Weights of a small transformer language model: attention and MLP in parallel.
Each number is 50 + 15 x the weight over its row's rms, rounded and kept within 0 to 99. Layers, rows and columns count from 0. The size before them is the row's rms in percent of the matrix's.

# layer 8 attention query, 192x192, rms 0.0567, rows 0-40, columns 144-191
080:55 67 53 42 48 63 54 36 57 48 19 66 67 22 48 86 36 69 39 47 44 53 58 17 41 34 46 43 58 43 52 77 52 70 55 42 36 36 63 49 41 47 46 36 41 58 48 47
119:54 39 46 29 28 37 52 49 61 15 81 59 36 75 27 52 61 51 36 49 77 73 45 59 40 67 68 36 31 47 76 35 45 46 48 45 76 69 33 52 28 64 43 53 30 33 43 57
147:84 53 50 64 64 41 32 66 58 76 15 50 65 30 74 50 47 57 66 61 28 39 57 35 45 49 49 69 67 49 30 62 81 71 56 56 22 46 57 61 54 49 66 38 77 70 64 49
204:20 54 37 26 37 43 80 38 47 26 82 37 39 76 37 50 54 37 21 45 75 72 27 63 39 58 56 35 39 53 54 39 16 26 42 45 72 64 42 50 37 53 31 62 31 30 38 49
102:49 44 56 43 47 66 63 46 34 70 36 53 60 45 68 36 43 50 68 66 34 61 62 45 57 48 37 45 72 54 20 29 49 70 23 41 56 24 52 46 57 63 36 27 32 59 51 38
100:73 71 50 75 69 57 44 75 66 71 42 43 61 31 39 62 33 59 62 40 44 35 50 47 40 47 46 46 59 49 26 71 73 67 65 61 40 57 59 48 52 38 69 32 88 70 65 80
060:59 41 58 43 73 54 63 31 61 44 65 37 76 19 58 44 41 47 62 46 65 36 66 44 90 57 36 44 68 42 39 56 52 42 33 39 39 29 53 43 65 58 54 42 26 65 21 54
057:65 30 39 39 34 22 44 33 60 59 56 60 32 52 72 42 20 47 67 56 37 52 46 52 61 69 55 55 52 71 80 58 74 54 62 49 38 55 61 48 23 40 54 33 23 59 29 52
101:27 33 58 82 46 26 30 78 20 39 39 61 71 43 38 57 47 46 24 75 49 30 51 18 51 44 54 44 26 55 49 42 36 46 42 29 49 59 51 68 42 60 44 48 52 57 72 50
093:41 78 62 51 22 40 38 47 48 50 57 74 28 57 71 38 59 68 39 46 66 38 59 67 48 33 54 56 66 39 50 39 38 59 39 40 66 46 33 16 13 42 52 54 46 50 36 46
099:34 54 73 63 45 37 23 63 81 72 65 33 26 46 66 54 42 61 48 48 34 55 45 45 59 42 34 39 49 45 62 32 56 52 28 69 41 61 48 36 30 69 60 27 50 38 76 55
099:20 33 56 35 87 34 30 51 51 54 56 34 75 75 33 64 57 54 64 41 44 54 70 51 55 41 36 55 49 53 59 54 62 68 33 58 55 28 75 34 52 32 35 47 56 49 36 48
095:67 44 58 65 65 55 55 46 54 63 36 45 39 64 63 67 39 27 41 83 78 38 40 41 58 74 43 46 40 60 33 58 45 55 53 93 59 41 52 21 38 58 49 50 43 48 67 69
106:36 67 89 57 45 62 29 35 23 59 54 66 44 69 25 29 57 55 43 41 52 59 45 52 22 51 78 55 24 54 25 32 70 38 37 32 58 32 61 31 59 36 58 80 67 65 40 53
096:41 65 68 37 39 59 74 55 39 50 48 30 60 68 61 41 58 73 85 44 58 52 56 43 37 66 74 33 52 28 44 60 72 32 47 35 60 45 52 44 43 24 44 70 85 29 66 67
098:53 46 57 46 68 41 78 61 40 49 49 50 71 55 38 59 19 55 37 62 68 52 39 64 82 52 51 32 43 39 29 72 34 50 73 56 23 56 38 33 53 54 41 42 48 45 36 54
087:57 31 61 62 32 37 67 44 50 29 35 39 46 33 44 65 52 62 64 38 26 64 65 48 44 31 47 40 59 25 49 21 71 57 55 61 49 79 51 40 49 67 35 46 56 62 64 30
097:75 67 32 55 71 25 45 59 36 70 47 62 48 31 70 40 55 30 44 73 64 69 48 83 63 58 12 29 59 84 40 51 33 69 52 54 65 62 40 44 46 35 42 39 35 76 73 29
093:62 31 31 53 67 40 50 88 54 48 37 57 27 61 52 09 52 46 41 33 44 50 04 53 62 48 62 38 27 70 48 67 54 53 65 40 69 59 57 63 47 77 42 90 24 58 56 59
097:43 76 29 35 55 21 48 56 68 31 61 50 65 44 66 34 41 69 55 43 73 31 44 36 70 46 56 65 51 53 49 76 51 41 58 56 33 62 32 64 33 54 63 76 25 28 74 50
102:69 80 70 42 66 51 47 53 33 56 59 35 31 41 50 63 80 60 70 34 65 36 23 53 26 51 62 66 43 44 48 88 69 62 55 51 45 72 53 58 48 41 70 44 40 53 36 59
099:30 75 47 60 35 37 31 39 35 54 43 56 32 87 74 49 40 34 55 59 78 56 48 51 47 46 37 39 37 46 77 29 60 50 58 63 53 49 34 58 36 67 42 50 30 43 40 35
097:59 79 34 58 07 55 63 50 33 39 50 52 37 45 49 41 58 49 72 60 50 51 55 29 69 42 59 39 66 54 61 60 38 31 89 56 84 69 54 33 46 65 31 53 54 25 74 28
096:34 31 44 42 14 27 31 70 41 75 50 45 53 23 54 50 46 61 50 62 29 31 38 70 67 44 52 54 36 55 31 55 21 52 54 58 47 56 57 91 75 36 42 58 71 51 54 52
096:68 49 80 38 60 77 51 40 45 66 77 42 64 68 33 56 49 42 54 45 50 57 53 60 58 59 53 45 74 43 59 52 61 60 47 38 66 50 44 17 54 43 30 48 49 47 57 34
103:38 49 68 52 54 84 30 39 49 76 34 51 28 62 24 60 40 55 22 62 51 41 47 46 60 46 55 41 50 59 46 52 57 66 45 29 79 49 50 65 42 49 61 47 64 47 27 69
098:53 56 71 58 30 56 37 28 33 44 47 53 67 46 49 64 48 29 44 57 56 44 35 42 39 63 47 58 30 46 42 33 36 55 41 51 58 61 46 77 25 53 55 24 60 44 71 66
101:58 62 42 62 75 11 65 59 57 38 48 33 73 56 42 58 48 69 69 29 20 49 29 65 52 45 50 37 46 40 40 64 64 39 51 55 60 48 52 39 35 75 65 56 36 56 51 31
098:55 56 73 69 41 30 80 46 37 63 35 80 37 55 50 42 59 46 48 46 66 48 15 40 50 59 83 48 24 41 70 49 66 70 47 43 27 36 31 63 29 26 53 26 68 51 49 39
100:61 60 45 41 68 47 61 28 64 52 73 65 65 47 63 46 46 34 63 59 27 69 61 43 63 28 40 51 37 45 77 57 54 32 59 39 79 49 55 51 54 52 69 45 61 53 58 64
097:69 53 27 71 71 62 61 24 67 61 38 28 46 34 38 22 64 77 40 72 73 39 38 56 50 50 48 53 67 39 05 36 48 62 23 49 45 56 40 22 55 48 27 35 50 37 63 46
094:36 47 48 44 39 49 52 37 33 51 32 50 63 60 56 76 41 63 61 24 64 33 38 24 58 62 32 25 73 40 58 52 55 35 43 75 61 46 71 44 52 69 56 36 44 30 31 77
085:68 40 44 47 32 51 51 48 55 68 28 48 72 49 51 75 55 80 38 30 44 54 49 41 64 48 49 74 72 27 61 54 59 59 42 44 11 69 32 36 55 50 30 63 33 65 31 44
118:35 48 55 29 43 57 53 32 31 42 59 45 23 65 69 32 52 29 51 61 46 55 35 59 59 58 29 29 25 45 44 36 22 42 27 30 68 51 72 48 37 60 25 44 34 33 46 65
059:54 46 39 59 38 57 33 31 44 19 42 46 38 55 43 50 18 50 46 35 47 64 45 62 74 59 59 64 68 37 43 73 43 72 49 64 33 54 41 59 37 55 54 58 48 58 43 77
231:32 60 36 37 52 27 50 37 44 53 63 37 43 56 64 36 30 37 31 27 46 51 26 79 32 72 32 46 27 23 57 60 41 32 32 73 59 74 60 55 33 69 37 46 48 51 23 63
124:61 57 58 48 45 70 45 56 32 34 38 56 38 36 55 55 74 41 70 90 45 45 58 31 64 30 54 11 52 86 33 31 39 50 48 17 58 27 50 60 52 60 60 34 47 56 63 41
158:50 62 34 41 41 38 58 42 48 53 67 35 42 59 48 25 28 39 27 32 37 53 15 75 29 80 51 46 21 32 55 66 51 50 38 60 51 75 58 62 17 67 37 45 45 51 32 69
122:63 46 58 49 36 75 37 48 69 28 27 51 58 52 53 69 52 55 54 55 68 58 66 45 85 34 63 48 87 76 40 46 47 75 71 36 34 17 41 53 73 33 66 51 63 49 64 58
059:43 46 45 35 20 58 50 39 66 20 38 76 72 56 53 44 59 47 51 42 66 70 52 47 54 39 50 67 40 73 68 44 21 55 52 44 70 33 46 46 45 31 36 45 65 65 66 64
085:46 29 48 61 57 49 33 47 54 40 59 50 64 54 55 41 17 56 58 57 28 43 31 52 47 34 46 82 14 40 53 51 58 47 56 67 58 60 53 40 43 65 52 54 56 42 51 55
# layer 8 attention key, 192x192, rms 0.0572, rows 0-39, columns 144-191
083:79 48 28 58 49 38 66 30 58 58 54 41 39 47 56 62 32 54 49 29 42 72 61 65 39 30 20 50 49 80 42 61 54 35 43 65 55 72 81 61 48 69 62 47 58 37 59 51
060:32 00 30 63 74 30 47 36 39 51 46 35 46 34 70 54 32 55 35 43 57 53 37 46 61 33 19 41 48 44 54 58 62 39 57 43 37 58 38 60 29 50 44 68 19 65 41 49
066:53 56 57 47 42 75 57 55 50 66 60 70 59 68 44 55 77 67 48 61 47 61 93 55 46 18 50 62 39 59 50 59 24 69 67 50 44 24 60 43 83 40 56 25 56 57 50 41
044:58 59 46 35 27 60 63 42 50 33 57 72 75 96 76 73 75 47 42 43 44 50 57 65 54 57 55 77 51 47 69 44 50 55 67 43 67 49 55 31 57 42 46 38 43 30 45 77
076:48 62 54 43 59 50 22 24 37 35 53 63 50 43 35 57 49 70 41 81 43 55 49 67 71 64 51 63 58 48 53 80 29 57 56 44 71 44 44 32 47 26 54 53 37 61 36 44
134:21 76 80 45 44 59 46 56 46 61 60 66 60 56 17 49 61 63 57 67 33 37 60 62 36 60 49 52 57 45 56 42 19 50 52 46 64 56 40 27 73 40 48 30 62 54 55 50
159:54 35 23 48 76 21 65 31 29 36 26 37 43 58 77 43 58 26 35 42 63 51 18 59 49 49 29 46 49 43 50 56 57 34 51 43 33 52 56 67 24 66 38 78 34 49 43 60
244:65 64 75 52 41 69 40 76 48 61 45 68 56 36 32 62 70 54 67 64 37 35 72 30 53 25 55 55 53 58 49 37 45 70 51 52 42 40 42 38 83 34 69 33 62 57 47 37
093:33 67 28 53 24 33 55 44 87 74 40 69 71 71 35 62 72 73 64 80 68 21 28 52 43 55 47 73 59 36 22 45 43 57 73 32 66 56 64 74 54 52 60 53 62 62 44 86
094:42 25 69 52 45 44 36 73 86 51 51 52 53 44 48 68 29 64 52 45 53 59 39 64 70 65 55 42 34 39 80 47 48 43 46 36 56 65 42 25 56 54 51 68 35 49 45 47
098:59 58 66 46 60 62 60 61 57 45 60 46 34 41 53 84 57 80 60 70 47 50 46 40 46 47 83 61 65 15 66 36 64 49 45 52 56 45 28 55 38 43 52 30 98 43 79 75
096:53 55 57 34 78 31 23 37 49 61 63 55 69 40 63 50 78 42 75 48 27 38 61 27 69 17 40 65 52 68 59 60 47 57 44 48 41 36 45 76 28 45 51 62 37 29 09 37
093:49 79 49 70 52 52 81 36 13 47 30 34 45 55 30 46 70 66 40 48 48 57 41 37 49 26 50 51 74 61 42 26 29 67 49 39 71 38 19 55 31 62 59 55 58 52 62 64
101:33 19 58 39 57 58 29 44 44 31 59 42 31 42 51 39 99 59 41 51 50 74 49 44 55 57 42 46 38 53 23 38 55 19 43 57 28 45 71 63 45 81 26 80 51 25 41 24
092:65 39 42 40 55 60 00 34 30 47 57 53 68 57 47 22 31 51 17 33 59 69 59 67 55 71 45 52 51 43 79 25 40 55 58 48 61 53 52 52 38 60 48 41 40 48 45 47
097:64 42 17 51 49 42 45 52 60 31 33 52 75 58 62 54 27 47 38 65 36 04 48 48 55 24 33 58 66 36 60 55 57 38 72 48 31 52 55 62 82 70 46 45 69 40 47 53
088:39 59 36 53 31 37 53 20 38 42 51 63 55 78 40 30 30 64 35 29 32 27 69 75 14 72 71 64 48 44 69 56 61 83 46 59 32 49 38 52 34 41 66 24 73 51 72 52
094:64 25 43 60 27 74 67 51 49 47 50 51 41 63 70 52 66 34 41 51 56 19 63 42 44 58 22 62 49 66 67 53 47 56 39 56 53 44 28 25 50 33 77 66 39 68 43 47
095:70 42 21 61 34 79 26 39 73 59 32 10 49 54 59 58 80 53 39 52 68 68 45 40 69 60 51 63 47 65 40 33 38 37 42 45 46 60 56 31 48 56 40 53 75 54 89 83
100:27 67 43 65 65 46 59 76 32 49 47 10 63 33 67 54 40 47 69 38 56 42 32 30 60 58 51 32 48 41 67 46 59 43 82 52 47 44 37 37 48 69 65 40 28 56 57 72
097:72 59 52 42 73 42 47 49 75 40 57 78 50 51 58 44 56 45 55 82 27 38 21 46 48 53 42 66 39 45 64 59 69 33 54 69 27 56 39 54 63 78 45 60 27 53 29 51
099:72 64 58 52 54 33 60 54 58 56 62 63 27 66 58 25 18 53 57 33 62 30 58 33 38 51 39 70 42 49 60 44 52 45 41 49 46 34 36 38 46 00 58 51 52 47 53 52
095:44 38 56 74 60 31 38 33 64 29 68 38 35 64 63 49 22 85 33 60 78 54 69 50 58 43 58 42 49 40 49 48 41 34 71 52 31 32 38 39 53 58 23 25 65 47 70 40
090:24 44 64 45 52 41 38 64 64 35 38 71 39 62 44 77 53 24 62 58 47 27 37 58 69 46 52 68 40 64 10 40 37 69 55 35 35 38 41 32 54 25 64 58 56 57 41 72
101:29 36 53 29 43 16 26 81 40 52 29 59 65 40 44 70 69 69 89 73 63 43 62 61 39 51 48 32 51 37 39 54 46 60 48 35 50 57 34 57 47 47 60 56 44 53 24 76
095:45 48 36 27 52 61 40 40 45 37 52 69 52 54 54 35 83 38 54 33 48 39 61 36 34 26 53 40 55 31 40 68 46 44 55 47 60 38 80 64 69 65 71 52 55 60 48 58
103:60 62 55 38 62 56 54 68 22 48 54 61 52 36 59 38 48 43 42 23 59 31 70 50 47 43 43 69 46 51 41 59 65 54 47 51 62 45 58 55 59 29 47 43 49 66 65 48
103:44 38 58 62 46 79 55 51 61 93 39 26 50 38 51 52 55 48 39 28 18 70 06 57 71 18 48 42 47 68 28 50 38 36 68 43 31 35 42 32 59 66 47 43 75 58 56 46
098:73 67 34 49 65 60 58 48 75 27 46 60 82 43 47 38 60 32 53 26 59 54 39 31 45 51 50 55 60 28 72 46 64 11 60 12 65 45 44 18 37 42 47 40 71 54 45 31
099:46 48 45 41 36 44 62 50 52 67 31 38 52 49 55 85 20 53 24 65 32 37 40 27 65 31 54 31 38 63 59 49 54 28 25 60 47 48 41 60 34 41 59 70 75 53 47 78
096:60 50 45 61 73 34 51 41 14 42 64 17 40 58 57 76 57 42 70 60 74 42 45 45 71 21 38 72 62 73 55 63 56 37 55 42 46 45 25 28 42 40 52 59 49 25 43 68
094:61 50 51 52 27 47 60 44 54 57 48 85 37 67 43 50 39 51 61 46 60 28 41 67 33 45 32 34 68 38 57 76 32 28 21 46 45 52 60 39 66 63 20 47 64 68 65 59
100:57 60 37 40 59 47 48 27 29 58 48 36 53 84 46 37 55 42 27 36 43 53 36 46 31 57 41 71 38 35 67 51 35 27 36 71 65 65 67 48 38 54 15 32 30 51 29 57
100:42 44 26 48 64 35 45 24 31 26 64 45 36 62 68 53 52 30 24 46 72 61 29 49 27 55 48 43 33 55 46 41 35 20 43 60 58 57 62 58 24 51 22 51 36 42 64 66
149:55 59 73 68 46 62 41 62 50 66 38 62 61 28 45 55 59 70 76 61 45 46 73 46 63 48 65 65 56 60 43 38 67 80 65 33 48 38 41 20 68 33 62 41 63 41 53 29
074:47 54 77 62 45 63 45 90 72 61 51 60 61 21 35 68 50 62 74 75 41 43 81 45 60 29 61 59 59 64 48 47 65 85 61 46 46 43 36 49 86 41 87 46 64 54 63 33
078:46 38 52 42 33 59 53 57 58 63 24 63 63 29 30 50 43 43 35 51 22 39 54 68 64 31 76 58 64 39 56 78 75 62 55 52 35 41 32 42 71 45 69 52 49 55 57 38
087:45 45 22 35 53 38 51 10 37 41 41 44 33 75 67 35 46 30 31 28 62 68 29 61 50 74 38 31 41 47 49 47 35 16 44 50 51 63 58 52 17 54 18 53 45 46 49 63
054:51 71 68 50 67 60 35 75 45 68 50 54 57 33 36 51 62 58 71 77 18 43 65 34 59 29 63 71 51 75 48 54 51 77 52 52 36 43 37 17 79 44 52 32 61 45 67 14
231:60 56 77 63 49 66 46 75 53 62 60 63 62 37 40 58 63 66 75 58 33 44 78 49 57 28 58 62 69 66 50 60 62 74 59 45 41 30 41 37 83 46 82 47 59 49 49 25
# layer 8 attention value, 192x192, rms 0.0526, rows 0-31, columns 144-191
092:67 52 38 54 46 61 53 39 58 60 69 46 14 56 56 47 65 63 47 27 42 61 49 35 46 17 50 41 36 63 71 51 24 51 50 65 44 32 50 57 62 55 48 35 86 50 73 78
100:51 80 33 49 69 52 44 35 46 78 49 61 56 42 55 52 43 34 45 39 45 50 56 66 54 51 37 62 83 59 60 31 49 54 30 46 74 53 31 72 57 44 72 46 40 42 39 57
093:39 58 44 53 77 60 32 45 59 36 44 60 64 47 74 44 55 50 61 70 38 34 50 50 49 38 41 35 33 44 49 36 43 39 32 57 46 38 48 56 51 37 54 52 45 40 92 56
095:63 59 65 33 32 46 54 61 41 69 55 57 20 65 65 39 53 63 45 64 58 48 41 48 55 49 62 59 24 52 63 74 64 52 68 71 29 54 53 39 67 28 45 49 27 56 61 67
092:68 60 63 43 28 34 34 78 30 42 64 51 40 27 56 44 37 16 44 23 54 38 48 53 55 66 58 50 53 55 63 41 71 24 51 48 60 52 44 34 72 38 63 41 55 75 54 43
095:54 48 43 83 32 41 71 41 60 27 60 51 58 33 54 58 21 52 37 50 54 78 31 61 40 72 30 52 43 42 61 49 59 55 54 39 17 47 71 59 43 35 44 37 58 71 32 67
093:61 41 46 64 56 55 29 30 47 66 31 38 33 37 50 35 58 67 63 41 48 23 40 24 34 39 51 47 53 55 38 51 63 60 61 55 85 61 55 89 39 30 52 50 64 17 51 41
094:39 20 48 44 36 62 41 42 44 48 51 38 48 22 72 74 45 34 65 52 59 78 36 64 47 39 48 40 55 49 27 48 53 38 52 60 67 59 83 61 52 76 28 78 36 49 42 45
094:58 47 40 41 23 73 26 47 59 58 81 34 42 54 71 47 69 69 50 61 55 72 17 33 64 63 41 72 58 63 53 43 35 62 42 49 39 66 30 57 40 61 57 36 63 76 68 46
093:38 73 57 70 56 66 55 75 40 28 43 32 42 23 43 49 31 54 63 83 52 42 45 64 66 53 41 35 46 71 29 45 52 38 46 46 24 41 34 30 58 48 33 50 56 50 45 70
096:36 55 47 41 28 45 78 41 29 53 97 71 72 66 64 38 77 68 45 44 55 45 65 47 34 47 67 77 57 64 47 73 60 49 62 18 73 38 64 60 63 54 52 36 73 50 30 35
089:54 88 46 44 46 41 67 36 57 62 49 62 27 56 42 53 42 50 48 63 69 93 65 49 21 51 47 42 62 69 37 64 28 29 56 57 60 32 44 50 54 61 55 43 64 31 29 31
089:23 21 44 73 45 43 59 51 56 48 27 51 32 42 64 29 41 55 72 61 75 41 34 51 53 43 55 38 54 47 22 34 42 81 28 94 53 47 54 58 47 15 49 69 61 90 54 46
095:76 40 46 27 41 42 77 52 73 40 25 42 60 45 89 21 67 37 73 47 33 32 60 61 49 44 56 60 28 52 69 57 55 35 36 42 28 32 63 24 59 68 53 88 46 34 33 35
095:62 73 46 36 56 77 41 48 50 37 83 43 59 37 33 47 70 49 53 38 82 70 33 51 51 44 68 85 64 64 53 45 68 49 37 49 40 43 53 40 30 54 43 56 73 47 49 44
086:34 65 33 43 34 33 54 64 49 59 59 54 98 75 48 74 33 58 50 35 34 34 33 62 40 50 55 29 14 46 55 83 57 42 57 88 34 45 33 20 61 41 37 32 66 56 65 49
098:49 42 52 50 35 63 16 13 54 38 38 70 37 59 60 32 70 28 33 66 34 37 78 49 33 59 30 53 68 35 47 43 31 57 76 53 48 46 41 49 60 99 44 34 43 58 48 54
101:35 47 40 50 66 54 55 37 59 34 14 36 69 55 66 73 56 60 40 24 57 77 63 59 38 68 31 42 37 32 64 57 74 60 64 39 33 56 82 69 51 64 62 52 58 31 38 39
098:82 66 51 42 69 39 71 50 39 56 51 63 47 29 56 13 33 52 48 54 23 65 61 48 66 47 47 83 44 44 54 11 48 47 48 50 62 56 44 64 33 69 58 47 39 39 28 82
097:34 79 54 20 68 48 23 42 32 43 38 75 61 40 55 59 50 47 34 35 60 63 58 62 41 58 33 51 30 70 59 65 48 67 83 44 39 69 36 50 49 36 48 35 45 58 50 47
097:51 61 62 32 56 46 47 40 37 27 44 36 31 51 37 79 48 51 45 53 49 11 51 72 67 40 64 29 57 39 72 13 32 31 53 76 32 84 74 56 54 55 46 14 52 51 36 39
094:67 24 35 31 94 32 37 42 66 35 51 47 40 56 34 48 67 64 28 35 63 48 53 74 60 43 56 72 47 54 69 37 54 65 71 64 63 60 42 44 46 81 43 59 22 70 57 53
095:59 09 48 44 48 44 28 53 40 37 10 91 44 38 54 56 52 46 54 53 65 72 43 90 46 56 47 52 66 44 41 45 14 48 51 59 71 46 48 54 65 28 35 59 37 56 52 58
093:65 20 58 59 37 40 44 60 54 34 67 58 84 47 69 50 36 43 52 32 55 23 29 46 41 57 49 46 43 48 54 57 69 49 37 30 56 37 59 70 60 54 55 50 74 61 51 46
092:48 34 26 45 44 46 58 43 46 74 56 54 55 25 67 58 86 71 53 48 56 63 51 48 33 47 45 54 55 55 33 49 43 44 46 70 43 63 61 58 56 43 65 61 32 58 49 22
092:45 38 63 51 26 57 60 41 53 29 32 53 70 45 52 61 42 29 60 60 38 57 70 31 49 21 53 70 59 46 63 49 41 45 59 36 82 37 20 96 52 65 54 51 50 47 32 42
093:50 60 53 79 68 50 55 52 66 60 67 60 35 55 44 35 38 43 62 59 55 31 51 60 42 81 19 68 67 58 40 25 34 39 47 33 64 45 27 36 44 43 54 32 54 75 57 29
097:36 49 51 49 19 57 57 43 61 07 58 55 51 47 85 49 60 62 38 64 33 36 62 38 56 56 65 16 63 61 80 68 38 43 62 43 50 57 55 55 49 75 37 61 42 38 53 43
100:81 54 67 57 43 75 46 45 43 20 67 49 36 54 36 65 35 53 64 47 48 61 62 44 71 54 57 52 56 62 53 23 56 42 36 25 45 71 12 29 45 62 43 65 50 50 40 33
094:51 40 21 32 30 52 38 51 52 43 63 78 86 56 60 57 57 38 50 56 51 58 56 44 49 70 71 58 22 50 40 37 48 46 48 67 44 64 43 52 39 43 35 41 46 59 73 56
093:75 39 35 78 26 48 60 44 58 61 38 65 54 44 51 54 77 71 33 50 55 58 40 60 43 48 35 47 75 55 48 64 52 55 68 41 46 32 68 42 35 55 51 72 45 28 39 61
086:58 08 49 49 61 38 18 60 31 42 54 27 51 44 57 31 41 37 15 54 49 71 52 38 29 28 40 61 67 50 47 34 46 33 32 53 46 42 42 44 59 36 50 71 44 67 34 56
# layer 8 attention output (transposed), 192x192, rms 0.0576, rows 0-31, columns 144-191
096:58 70 53 31 36 75 52 29 41 47 33 63 35 50 65 66 52 57 60 19 43 60 51 39 52 54 52 42 45 28 46 51 70 55 69 49 70 57 27 48 54 34 78 61 78 27 32 59
105:49 60 27 65 67 59 52 19 57 37 57 76 31 51 61 44 39 48 52 43 52 44 28 31 53 74 22 44 70 53 63 48 28 41 53 36 56 64 24 35 67 72 70 33 61 61 33 21
094:50 34 74 47 62 30 42 60 69 77 57 40 54 55 44 32 56 57 60 80 57 38 86 47 25 53 50 37 68 35 78 67 26 66 54 47 50 68 59 33 62 45 61 65 42 56 34 42
098:44 34 62 62 45 48 35 58 39 46 41 80 54 54 59 45 50 33 19 86 40 83 57 53 43 23 61 37 41 53 36 50 78 51 56 45 56 50 56 46 58 46 35 24 50 53 58 52
094:62 65 46 57 54 38 54 61 42 38 53 37 64 54 53 57 29 13 56 67 61 44 75 59 33 65 49 60 33 51 47 45 56 49 61 53 45 48 58 25 67 77 72 59 63 54 74 44
094:49 77 48 65 42 38 39 43 59 28 76 45 52 42 34 82 49 47 36 55 32 63 62 51 41 54 43 63 36 67 76 51 44 34 62 52 46 53 47 56 16 30 73 31 56 46 34 48
094:68 25 58 57 63 50 43 31 29 81 81 66 15 61 58 01 60 38 52 43 66 62 31 47 65 49 74 49 72 33 47 40 44 38 71 49 64 56 43 68 48 54 58 36 46 45 48 70
094:54 60 75 61 27 44 45 53 42 49 63 64 58 24 76 52 32 54 53 40 67 81 68 60 75 50 40 60 53 68 54 56 63 50 47 40 57 60 73 76 48 60 40 68 28 55 70 52
097:39 40 50 41 61 36 40 47 51 55 76 59 61 20 47 48 72 44 74 57 11 77 72 76 63 41 62 34 62 57 58 53 43 68 56 25 43 40 42 60 39 69 41 53 63 52 46 34
103:44 65 69 48 47 53 32 58 72 43 49 38 59 75 61 67 57 47 39 57 40 79 85 64 27 36 65 40 24 67 49 55 64 38 61 40 27 28 32 34 49 44 39 54 55 44 36 45
097:26 75 40 38 53 39 51 30 42 58 49 48 41 31 53 59 47 43 34 27 52 09 44 44 57 66 63 66 52 28 42 62 11 36 49 38 64 54 58 53 46 53 72 44 45 66 50 65
091:31 41 54 49 34 74 41 55 39 47 20 77 65 80 61 73 49 64 06 55 47 50 42 52 40 32 35 56 76 48 47 54 29 44 50 41 82 61 44 46 45 38 48 38 36 48 62 37
096:51 64 38 62 71 40 58 47 50 32 45 47 33 63 40 67 95 25 68 69 33 65 48 75 24 32 31 65 54 47 55 33 75 53 44 70 30 26 47 23 41 51 12 77 54 65 57 30
091:30 49 53 45 48 52 44 55 20 61 41 44 67 50 54 33 36 59 37 16 57 44 35 21 57 54 61 22 42 45 65 36 74 51 47 28 38 47 58 58 64 58 24 56 56 57 56 44
096:28 20 37 13 54 50 58 41 45 68 71 41 52 66 29 64 38 35 68 48 53 67 49 44 70 49 48 62 32 44 53 39 77 47 70 48 51 41 56 55 38 42 50 51 41 64 87 33
088:56 49 62 45 31 47 61 63 51 33 57 39 77 64 26 38 63 51 40 57 60 50 21 70 36 31 75 34 50 23 65 49 58 51 86 39 52 79 37 56 73 34 45 52 59 47 26 44
100:41 63 48 41 51 54 63 69 68 59 29 40 46 44 61 45 50 55 53 45 43 47 53 10 55 52 63 65 66 46 49 34 19 48 33 40 29 57 55 51 58 61 71 45 45 50 32 43
103:58 39 50 55 37 44 60 52 29 30 26 36 61 63 74 39 42 65 63 50 64 48 54 35 45 42 55 29 51 66 51 78 51 52 27 54 01 69 60 47 56 55 32 52 08 49 48 48
093:56 29 48 65 46 57 37 48 60 31 61 68 16 31 77 36 50 55 48 56 43 30 53 57 83 72 62 60 40 50 56 62 46 33 41 44 39 69 55 28 44 38 32 41 61 61 63 56
101:56 60 35 67 20 46 65 36 52 43 54 36 44 53 47 65 26 43 19 57 58 48 42 55 34 70 29 56 46 62 61 54 65 62 47 71 27 71 28 35 60 62 35 42 28 62 64 49
097:39 75 33 52 57 26 39 33 56 61 46 68 66 36 55 41 40 59 74 25 39 60 40 61 60 54 45 31 36 77 70 53 49 39 40 38 54 33 57 53 56 69 36 44 54 52 30 36
098:55 26 63 62 63 28 31 52 61 45 69 59 51 58 30 38 38 61 43 68 48 24 38 47 59 71 39 47 39 39 55 37 63 45 69 62 42 74 44 36 04 58 47 81 61 55 42 61
102:73 74 34 71 56 55 47 74 56 23 43 83 52 47 64 54 57 48 45 78 61 70 48 61 47 41 30 54 60 63 54 43 43 14 23 41 72 48 83 39 43 61 47 47 49 55 35 51
092:62 43 53 57 76 26 24 45 32 47 62 52 66 51 56 58 56 14 80 58 44 11 65 45 24 38 48 67 56 32 77 42 68 53 46 35 56 61 42 51 54 62 76 62 58 56 50 50
095:39 33 44 50 68 70 56 49 45 52 44 87 50 46 47 50 57 61 41 52 46 56 45 28 70 70 58 47 62 45 63 38 66 48 73 63 46 43 54 65 14 39 38 46 49 42 41 66
090:44 37 55 35 45 65 09 51 69 38 53 53 44 39 54 38 30 53 58 51 37 15 58 58 53 69 72 67 46 38 54 43 54 35 63 80 60 44 25 55 62 67 38 66 51 65 58 25
092:31 72 42 37 64 66 50 72 69 73 51 68 38 65 51 66 55 44 56 31 66 57 67 12 13 38 54 47 43 44 70 58 31 40 56 42 35 44 51 42 44 40 58 60 43 61 19 29
100:21 61 63 64 44 49 58 66 67 50 39 36 62 49 78 33 64 64 47 57 33 60 52 66 86 62 52 48 55 59 65 55 36 40 57 60 25 50 64 87 64 75 43 50 51 46 33 64
104:55 61 41 64 54 54 33 38 66 66 47 44 59 65 66 47 45 58 53 39 36 21 75 91 40 45 33 48 30 60 62 41 49 70 63 37 54 43 38 49 49 52 36 56 76 50 75 59
099:48 50 48 20 49 40 47 63 78 75 49 49 66 51 55 45 29 50 57 48 54 50 63 60 41 50 42 67 37 45 60 18 54 71 52 60 36 48 30 56 39 66 59 69 37 42 55 46
094:30 90 45 43 46 71 61 26 63 53 52 49 53 53 47 74 55 59 42 42 56 33 37 33 34 50 67 46 30 43 58 23 53 41 66 35 51 30 54 96 28 57 54 51 53 36 35 60
088:54 70 57 86 36 26 42 46 73 44 38 38 62 62 50 59 52 35 79 64 68 40 38 36 52 65 30 54 31 66 35 60 65 59 58 49 60 54 56 50 34 77 31 46 76 44 49 27